Part of a small language model's weights.
Size: 13 layers, width 64, 2 heads of 32, MLP 256 tanh GELU, vocabulary 8192, 1.17M parameters.
Training: a variant of Adam for these matrices, 88M tokens, 5395 steps.
Each number is 500 + 50 x the weight over its row's rms, rounded and kept within 0 to 999. Layers, rows and columns count from 0. Numbers have three digits each. The size before them is the row's rms in percent of the matrix's.

# layer 6 MLP up, 256x64, rms 0.202, rows 194-255, columns 0-63
094:591448504398539466496461470457520548524542349540578504442524603490429453507502497530605513466496559522500453541518475512476524453502501424509461494472511546374530455564500467461468509604534503
097:596469526502535560565565499486580596513472537458448525479540548522586466452528498466463570510494474495512468583528497508466520437523520481474342422532526472474467533527559459458343513472490539
102:455428428447586444449479469403479615580487525558531478541572463495593555433456544492480525596513468488508507477589474451513459514408432556509491527466395490538562477487512445526484532478515520
094:613565506466555526523446378433489510588512492508432511542464477476504428549454493486457446535459534566474516485590450530480519554572556479426504539526487466436562484412515509501457413585438561
094:512460461476552474478495505393415523505418511641506477507533441559538624469532504535455499585415550419483460525493487453599519543483478558422479545487430530550503442537480493526483529574513465
089:532511491474478494574435532503531543529557544517536471459571476472514472474602534365497496586488531515446479482537441509440495589487483363532397533417500423463436556487562517533430541525494533
097:469535572501518454496417495397539555507435552466490502581599492480652539468541528562530488466523553412503499449511426474509568513477509408484446513426511500466544480597561453532515467464545531
091:545491509437454517610363523487540565429422541523526535497571506526477459576507601569467518520432463443511457406523563493501535485519497454577446536499596478494541541542429476481465445460551481
104:555418476424457628545527525474510556534522548531528511538511565508454451456525632457561468477526488519495549507519440446418491575565504424517507472442511419467543503505478539376531442577516510
099:490495461509495499471464429488597522578429412559506526512553560470495462557536440383569558493542524496538483373467449487542536571479483423494373533535554523521553505489468558522432462496501564
091:585400500503568461482503522489488484512553411477498563449532549627484439453482523486522475542454543504489508479537443532460536621536549486452424507492543410448530516443405600550434433521508499
107:580494498523560527423411531486521536493493487460468416424436552553503485485476562430564581500496489488497467548488455395442596622537445498457535458544484498568521470493387590520465544490509503
097:442340494489523564543522404509508467506510479506462478540593506561553529447526525465519460520518489519464468487530569439416575497421461568485434533537493487510524410464519505452401563613492532
125:522429471494596466493424431522525488528552528587474484571591523451509503498411464415487623562517557557494461500473432445480577482473515516414395464529517479508564492540410567485530487481528509
079:479454509567601478501472401474556398547523440531494548490476491532490450530447452414452473466496532539441558399579543468508607579451449463494527548533529449478421504561538591467467455506487468
095:538460460448539532548549529518560572521447467544490519469529538506465456467498562351588658513432584477476421465479472471447417571501521515464473568533488461474458474531493501465535483490590486
095:530454503470542463563423426458549571617518527577424476566540427523452574481408554505427489555473471538500548531568473513471498481444494554409525522463401509507528490511510622482557471532511522
086:513524544410468518510337465484501504551477547473427497539536523560549470422452531474444548504496540565561539470508457489511606489576468498460398535540427542449612475580479532477476475550483487
098:525458559520486512492460358403495443444487514577504429496552494571558507443476550529470476437542466503522469533543443451546559511506531381501536400475501531517527501502435518427579469594515581
101:536400514569516447518463491460612497577432447444514457581641509492523439463539518485510550536584516528447626416476415499525485523476485541498504490492521480514533524528504549434405495511447482
098:475459437504481496560476481508624522503434522550512465454515540531579466431473551440587620520511466530546485464526527483515523539426443498522510498436553454600466393638499530519454438471490494
104:532515452455543453491568473407501490501532376519535487526548599517489429550447475493489526634568481476389564473524490401476562473485423508512507428468494530467510506479566539565461425449542519
105:617487484408522556551500529502507530540472506487446472501474509600555507483437549395529481433429453543437464418609531458531522531522469448464451531510584487558438514533500491541428498626505485
098:521457477539526561544544534419574554603438427550494486472484535474518470459428469533468461546472492492468448395441411421511506488537546546509490490468595442538576505522566468558501457518639478
087:537501526554533472553496489498504464516512539475461404425524542578460477482473603459533501505496477475485506490561505489394510533694492549541411461418512488549472541509608531501481419444474478
103:499541461497596527561478517494478639590478462550468485491464465487500508540454570533464475611503558426498558390522519459489596447531465449441482537494454394465501486489541440534450417460517485
073:516504380459583471598466435493576456544468493568508506480540518555628542413522505443517511488462535483465558518571502507615544590491449469512553522473460515467561473559437568496470500503500421
097:519510436511503616519472560532518502544433481511423512529506481587580495457522578494460488497436501434399525400490389474518443466517499506486533466452634522394554505540448509461537450468541483
090:544489494456507449471489460483565604592461579482516529564502485483434506488542482436575537575576456521514506561524486448539496653502517518442505553433491368411524436518501477500473499467510430
095:511519495436506466532462479443538573461524497488556511454474580476512465573469543457565445484451488405496553514532538420400519486555509439530448432396491476535487590613439485457443397491563526
110:507329469478536487496405549514489583597508445527519483466472506580530594483493470519514492596483579455483550510497497433453512539506536469479483509516473515404574496517506448526417381501542530
091:448501451488482516479410488506600491429456537476537498499580482521488446487490544425612470548530605545517455552611474541558594483514459465496454475439560435505546451542472476575409423489479492
104:469474484499512514481476579512508531500462376455496381551538571528497548423466566505505516487346531481459450534541498498502553439511404480504478547481492484522440511559505627553412501547548460
108:546469516434527514492415532400504523491543437534549488494588568589433456400530538440497483472464483489472550463490458510475501488556568488492395460450567452481501537507406606519555478565479597
115:513531483488577484580528379470516493532439509571457527561560486504484494523506653420486506520491545478452504439478385443513505502521561440420451554536518510445520510485448595399549488451503516
105:527438543496611543512547393472462492463392463590484427447552524569534576495461516556455537585559541469498488460487490446554511531432453477453450486544466504442472437472538426512547462442590527
106:591512483535562544560428477480565497510475524466523532367490539537543468571376526402597491527509525555435485434540519461470521469461433434506461512455500465480466491489606495495506430601490514
092:487491474408455555636531555499493518506364500621417463550589461479499474489538602491484540472499494524528582451490452485499559474543544455425451519526532509481557459575533553445528483484522515
095:532477491419591521520533506509465510582502484512571522541623455500619509508535611539449483487474537474496461432463481392444500462546496470458476538518391492370495509475551499497546495562475558
088:469475514463603438428435516482459589511499533540478459498536496577577603537522500483451422576534483426476512574561522532503435480454467451478505525489335465485458493460498547422435516513543525
068:531465390437613478585380482496507533463532513543407549503532514556528550379536496452549468517403468483468501475543489438511498547532433537421530515469513517525555482496471474490434420555562473
098:595471426548610612452443586484512482466531492504457531505474547516514537532484534478530477551491441423508592434537472499486501533590422398488506450482489412523450477514502530569474377518488518
094:554395374482501525433472472547542484499533519554463544438532570564471486455574567489588523471463496424514572421502454489565463605487468501468520545445468483577524481552449575433513488454536447
135:555470412504600463553522466500493513600484414604441460462570482559582499508480498508465537533515536458442614491471459400449588544535503476479493493483427443525543428502467501448495406470526500
107:559478469592528384514429560449489494510508496502505459464463530600586619483543527472528443547539422419433464542513554488477502486552495434483506574439399544445478503466550533523418487524483554
101:444589441441476469454447486427591516517417466526522410534536485500438465541475589467576519455525580544477454480520432425565493580558481474485410564482558437548494487579515470536510441512560481
112:514445454435566586542486536478505484458401442490534421498545644485468491499475555497575598521513559494474483429465513447468573491594565495454464493514548478547521502597495472547444409507476540
103:497412537479577462471497423402499487500452557566482391463540484497582588432501504529481503488435525433507407552530522535427443488588492536529464431528431514484495507440506526458487471543617567
079:462630491457464494529397511502501441420476474512436392554547508552535491495433555532537490525456443461514459439562470468616573488442453438556493510437599565506497504469503543509525582483537485
119:495500485440546526571494541519627575520427451524472479436508478526534558405513518532510582515418566518507437462598535458448469474459520520538469499486527497450590388518419568503462534536596493
099:522513524419527492551442525477579441520524584510504412479525582438520514468583477504541436535473496558420530479670417418526461538555427521551485488437535497431508504487494556492522459499534431
104:594494402427530456477496490467506419510501447561434505439540468485551510543547495520508505433427516485434497499510450461501492567558478424499551512438455534476465469455470632423553478656513526
098:537501464505542450515462575366455527495496536544506385420600458596515583491537496477477498532461527468463459458499413421561491491501490447459463533494397520544439435566529515524472548585503518
089:494528519525509533540499511430481501606473531561496498543668496543535556478432558507453478461514624461495484427583485447451479482452508399556473435405502417525480507523443546443506490461493494
095:445435498428545455495504367505481575473471474502478553518517516436600593442560540473475507427583478437428453519494479462434561539551459468517536508518392461507534502434497488562442510583564514
105:590491406560518554580541549450582470461425431475482428558481520529524585536456570535515501471529498475458474354517529416548508541533443469497494518530507591492553399481527487457483514530566489
091:527491477558528400523497473486499556561456546540410539528581466469597526500519496446457566546508521469466595450550502551576500495511428493543525524509460458326596569455478508429498517472504485
117:447526510515545502591412491519525524591505509581519488495508487431454568501472446443508490529424616394371483531532495500435502454585437462517512582438453513460532475504459559523513430552530545
103:531498491543523491590529377440518539512393501542519462613547489454511504523460488439567530497539438475486442398512610456552531520457490482493536397479502459515524412479477499551504459509612461
088:562476457441618474523506405482476564461495493450421605481543466489539537515548588507479542525455500470369610477475478451507523532497499484521485496490423569506495463506557647473533501507490455
090:496442454403469521520480457471508473573502542534562514454534464546517446449450551467527439548552572444495503452492368498500481617496523433532461564564580396413550562497467448528552460524505490
116:489476448419554619561477505530489473488508478489487510409595435524590537503530521511467416466505617411460487478480505518501559561451555384462520462463526455506529538545425491480496488556521605
# layer 6 MLP down (transposed), 256x64, rms 0.18, rows 194-255, columns 0-63
088:482604564602493467492447643542482519449471495508444481523505396476528540381496491536411505530542465545508499476449453497494519518547531550456528530530411480564534459479479409496590428511497549
086:403517498495558578458482461464527554430583554525453521459477474501521409424411505591450459383488453420515514515529521541570489564481512605525580460522474506445495548472502460501595506541536509
095:455515475442483573497534578524436448563589628491514589503473520470545517479449508474490463441444376539511511448493515443452489410422497554536530437550528510556494559470447559574513534479480585
095:447513504419528485520552579567437506469499557450557584515499425517556497434483530501418418516505494496551422428541507470457472478535446581512609461531483533497489513541535368474605468553463548
090:524516571555512424486516503531531447480524439603481466549571524492375592477423503389521480549475489462560509472478553510484495453508513507528521579554533572480482473450454445579596530416438441
079:412470514539551519441435422383489551604447462516528491502484482521437573546548523511462427489514540563540373516461499535529461560435432481531533527546437549590498498512507515539452409487472562
117:454523539504567525489452460506542527476477522442506477453558460490540500443519520417495554498527548567493531595626460436454519505581484431444379454509541517560492510436405499487582492391558542
084:530487504503543457492572536507536531558469496483569493504497546507494496469603441437482480517556516552502500490466612517440490482448470536516602614463329463406462536460459456450462550546436525
101:533497592508539468548558522543459507451467606406467499552550458523531409505497534467421416500535409563481423419423437504448474518511472572537594455461477495621465512513478507503531497519500555
096:561547532560532368500510431456526558477561572590474531512517384536438514536499464454475481401477544522549524508545459509423435459507561550484510555485421582532457405474536476472482542547497457
088:465521506505553492505523488517455537542569424452514502499478592557468562508587498506481470400495441544537580424469448562451488515424465436513493462519501609527492473354518513522606492466444578
105:445481527501515441426514551466439574446491541515563516474500512555485490414578482453542611526465531529494589416450441524423448559565552501444531568480522629442559524497506497488452431497449459
092:463587451537428568457568568450505550462494472492535485565498481479578441492497574452415435436471492507601530575455525551573421538550454557538499523438495432495499532505538559421486405442499470
142:559455496413528442567493501503478413523450448433490417426465443571479505511488520488517520593590465473542423564408543533467529539444548519464530564510466600527540551510456615493557511444485480
083:449486486479603475418633529469473476430578462466495547458483489490454484567523547524459565519453453472499563479468544464490424453552569508575541545461613543546409510529493503497572439435502438
092:578545578414396480437445490472450476503538562516544559514502386477586462501492466463467505522555433471514457508587544526456472573433538443474552441542454465627514431525540472543515530523485479
097:481563489632491483501488411424446545420548512528464576512421527473488469555426523561456521453477401490437432536543483482541467494439498634513565430559498515563464527560512489531495492537510553
086:454495476558501440481578503489559533453539487650541503456521452465511598534609430488566433508490458405470485525518523503528466500485450495491527570448436555556393470406548542490464539469452516
103:503525539485478598509572513462456604475505524480548543503587548479570483502478479482415511381504431455536467577507488550488495503446391474514502416563451529595470452500441523417549543558470437
097:521517538414439531435561518511466505540508472532529531450504501488529514522559490494483389444488433444568407502460495467511523488621396638500570507539523561459458558491516485511397571549521458
091:485477459591445500478595465505545543498433550480444497494403473524522554445523517500507601537511466572495548490458375482521526530500361521441550550524491489492470488500484522515440568382563576
102:577643459446357482488507472530543494496380534465527587466549494471484467554566508427532559508480466538503475520567513505530545485403518419416498477531474409545539499503546512468506477494527451
103:523592642559569470470461454603480516528514482501367492464444451523549488529441511439425412499545511515474482515487461544544540489375503524539494508474593450516517541462480535457570504491549509
101:526563503590584471449412527575528446422505595626508498452483448452537469574532586467413487415544519473454469512556420539560542464536503515504497476531518448502414480520509509538504480416485484
075:510535538548507522509474409542440482434468563449511513572500543524456502567582517555500558425426541494499516468419474458488465520551531533452551629454486579453538476469474474497583498367418553
115:409513439497495515537469576488545515495527534419570495510466527448429484486538532596562489429408478388478509480485456529513474448462501572442481412481503519573510518571595449573479531583476590
117:554522471479628545534423375472581482544510418502466446524582552529526485472514582431519499498509453437443544447619463470512553516505493467442503482445442482525550541474458618473500472510530508
093:496497521467457540445500559603598495517485532521440476575525341438510400480506552471503534475529440523536513474561493509471476452457506505423507452526615465514554510472500528486418624447501532
082:489457462488460504516447499498524492449344541558508510470568477427464470465533516538427585503567525486595498449579523527555503574496487473524490462592539517557377424523421478483506549588484516
094:492487527521537508450452541602574526380467512632411482450533448510505450493414568495526427463468557522545444543446526499482481508450557432432511473532485570506474440476466547520539604478545554
115:473468578501430472528470467534476554465451537433471499516484559572445495457456438538453539507518563561569457521489380559584565519547526539467517368493562459498469538550555568474424434440550473
088:477437458521497509496632482505535571580574444520532554529496525472469493505506520564442544466463443472429579452437415480531516557612525538490421484517509561482483343444498458482466489497561495
084:477418517527433543477534466472617566500461540495619478528518519534536527448392511466514457571519457566488406499462467475435526506502436545486494441527503469523495617445390560535507499535457578
097:481506567498485549487447580458463462478507526403421523484448545473538514478518452537522567449543565476478402395458461501464554434480571602416544566435533465561588585486536508530491547469460511
115:497505560541444393551495513549499511484493522516519512475600519544539467532474620430576601552487445511409475459454546534499470529431454542531410465486468458515469399508521541520486546458531372
116:503568489487478506473495650478425402467590459474422480490543524552518521517478402501503460474616504480508516405596459480514513464419530533533520456421423511490586539494567503487490546531459486
092:548487536509570455531622493433564510492525506339475490504541466509511553531492466553576497401581483555440418503500517481544562469551497470566528454469484447472471409431570427462510492463495530
093:459491497507517450391532493539508450533571470529613527522496468582455443489628443474580493552512417531497432515464523474484414534503545492614506529542430524498434533433477477550578427519484469
107:500500500506491563509528477485514494515400566488415462547501372518507514421503543507542526504440499546563495542445509467586575425479498488352432528421489427489521521558484512527523537459632528
078:478516476507463550539500495596588607490524487511471416529518419517430549477558438477528482595558483428556535439498464520489451461522489476522344553544551604485437491485525517426452456478515500
112:572507475529633494540430434423553468596495446464518485524585547531554482434541568431523511506451475452411520431630506392513499517557474474474491469475491463492558506535471562467476498501553527
091:365511538504511470559523491498526523360545571402580473474515487512528562460515421535567464506562427466592547482458512451545503462471524489510520496439434414486451498480538528507563588487575518
078:408508482559556501463461509448564572482481521510535433502541505502471465546506516532477485560463394508540530549385440535461515568506450565576560609459467516579483474447532516433479522518406391
176:570447426483565371552490481513466573520502516522521581431437560427463486594540473542557464439480547403459560483493478461513504403512484547503469538426411525563553493553524495581476532491490519
102:545576436461477430512462577505522499477413586595468449482545511527434476553605470452423437546502450541509503528519559476429496461532540447584434579503494529454450489498573385533461478516530520
101:457500482454502434407529571470567486514590485454522603510512503378454408544529471464449441429473517468533402533481525505524512551543496526539501465451459490522599545502441511613446579527539506
121:409519478467582481384518534502520479537498546558461442486465497574455643477516454476531490500534528609417498406500540480454619514490552434509527472494549504508448538518433461481451521493583540
091:569505589447433481536432475599415543503459487487528534444398560522496493496536435523535455539464529491543565532505499483500575549478594544559571519447452426455430457605559453487496494420500473
080:548404473457580469462525462510535495621613533456551614466521535509514485473503478515446416484489601575445428488587544507492497475458497539512480437473436511518500483436449460550473505539530397
121:425384538529536481568429560539579492465486566497538509593480522454557520550585515493548458588516363548448491509557434481458487457522493420477490490474506498483488534522499398474466449514598476
086:485533541461537610482475473369429473470454482414478530490494577575435529501513485508536446461510484519476497548425500551572478509543466422466444508570402563577557471523615447520484496499501577
111:494497533482475498516488475472507501589517534553483476530440594597459494558559550518462422491481489475532460594523481480520540397494369523439503477433597479480493500417456354474528533511548554
095:465496519526500440446448458468528478485530557522435424498613578518397578471521531470506517567542519507491512456496546630510507406581534561467487485548490472482448488511446424513627560486458442
084:449497555566501620459533547521512493466498518578533456428493511488548481443465456416516499542543478545479512490513532446443602481517551553543460420503548546481356425443520447556568412551468520
087:462473469474477439535443562612477428517522527478464535510445547473473478479442510518511436496569440430501431640504595462590571540552497586563550547450487476452522509434408554517490507499531481
100:472497594461564443488375462500453500552464443511476583522499506528498453415417462517492535518462587457468550555504500534429574596541478504486540534445539498573451585504545495501471479495388585
085:478425574499504534513551516458504501407507538568491461423505538494463430541454376488443517488557476497478546524459483557455540521545546500466523416581532528520517374502478579569408514454546605
122:455464546491429413552522450540433616560400547567573529556557512534509455535481487490484383468460499479510482531518469486492552456582470519468491481418573555520522525448521466506510561480375558
109:564498529552480484479471464482403466494422569453398519624492501551526408489500535437493438449560526455484593471443540522516486527503504514519434483568404495580573535463512541459411515525510586
091:506532482644385489539518520512459535532527484531528386484451468472465391562469413498497479531457479464583492489588475522554571507531463468554539517536598441510510489509484377511498543448523495
091:436495484583549493547483505374487549514520532423482577518507465476552442577510487511406452423585384545548460492482560525465530434473504385544558553508460539498513524521478561470575444517541498
135:519405534494594566467500544511574498571521465585485582517534431446491485545476625426572467471528485438452523566510490483506455537462501443420393446518509402467552528520475480505508440497538564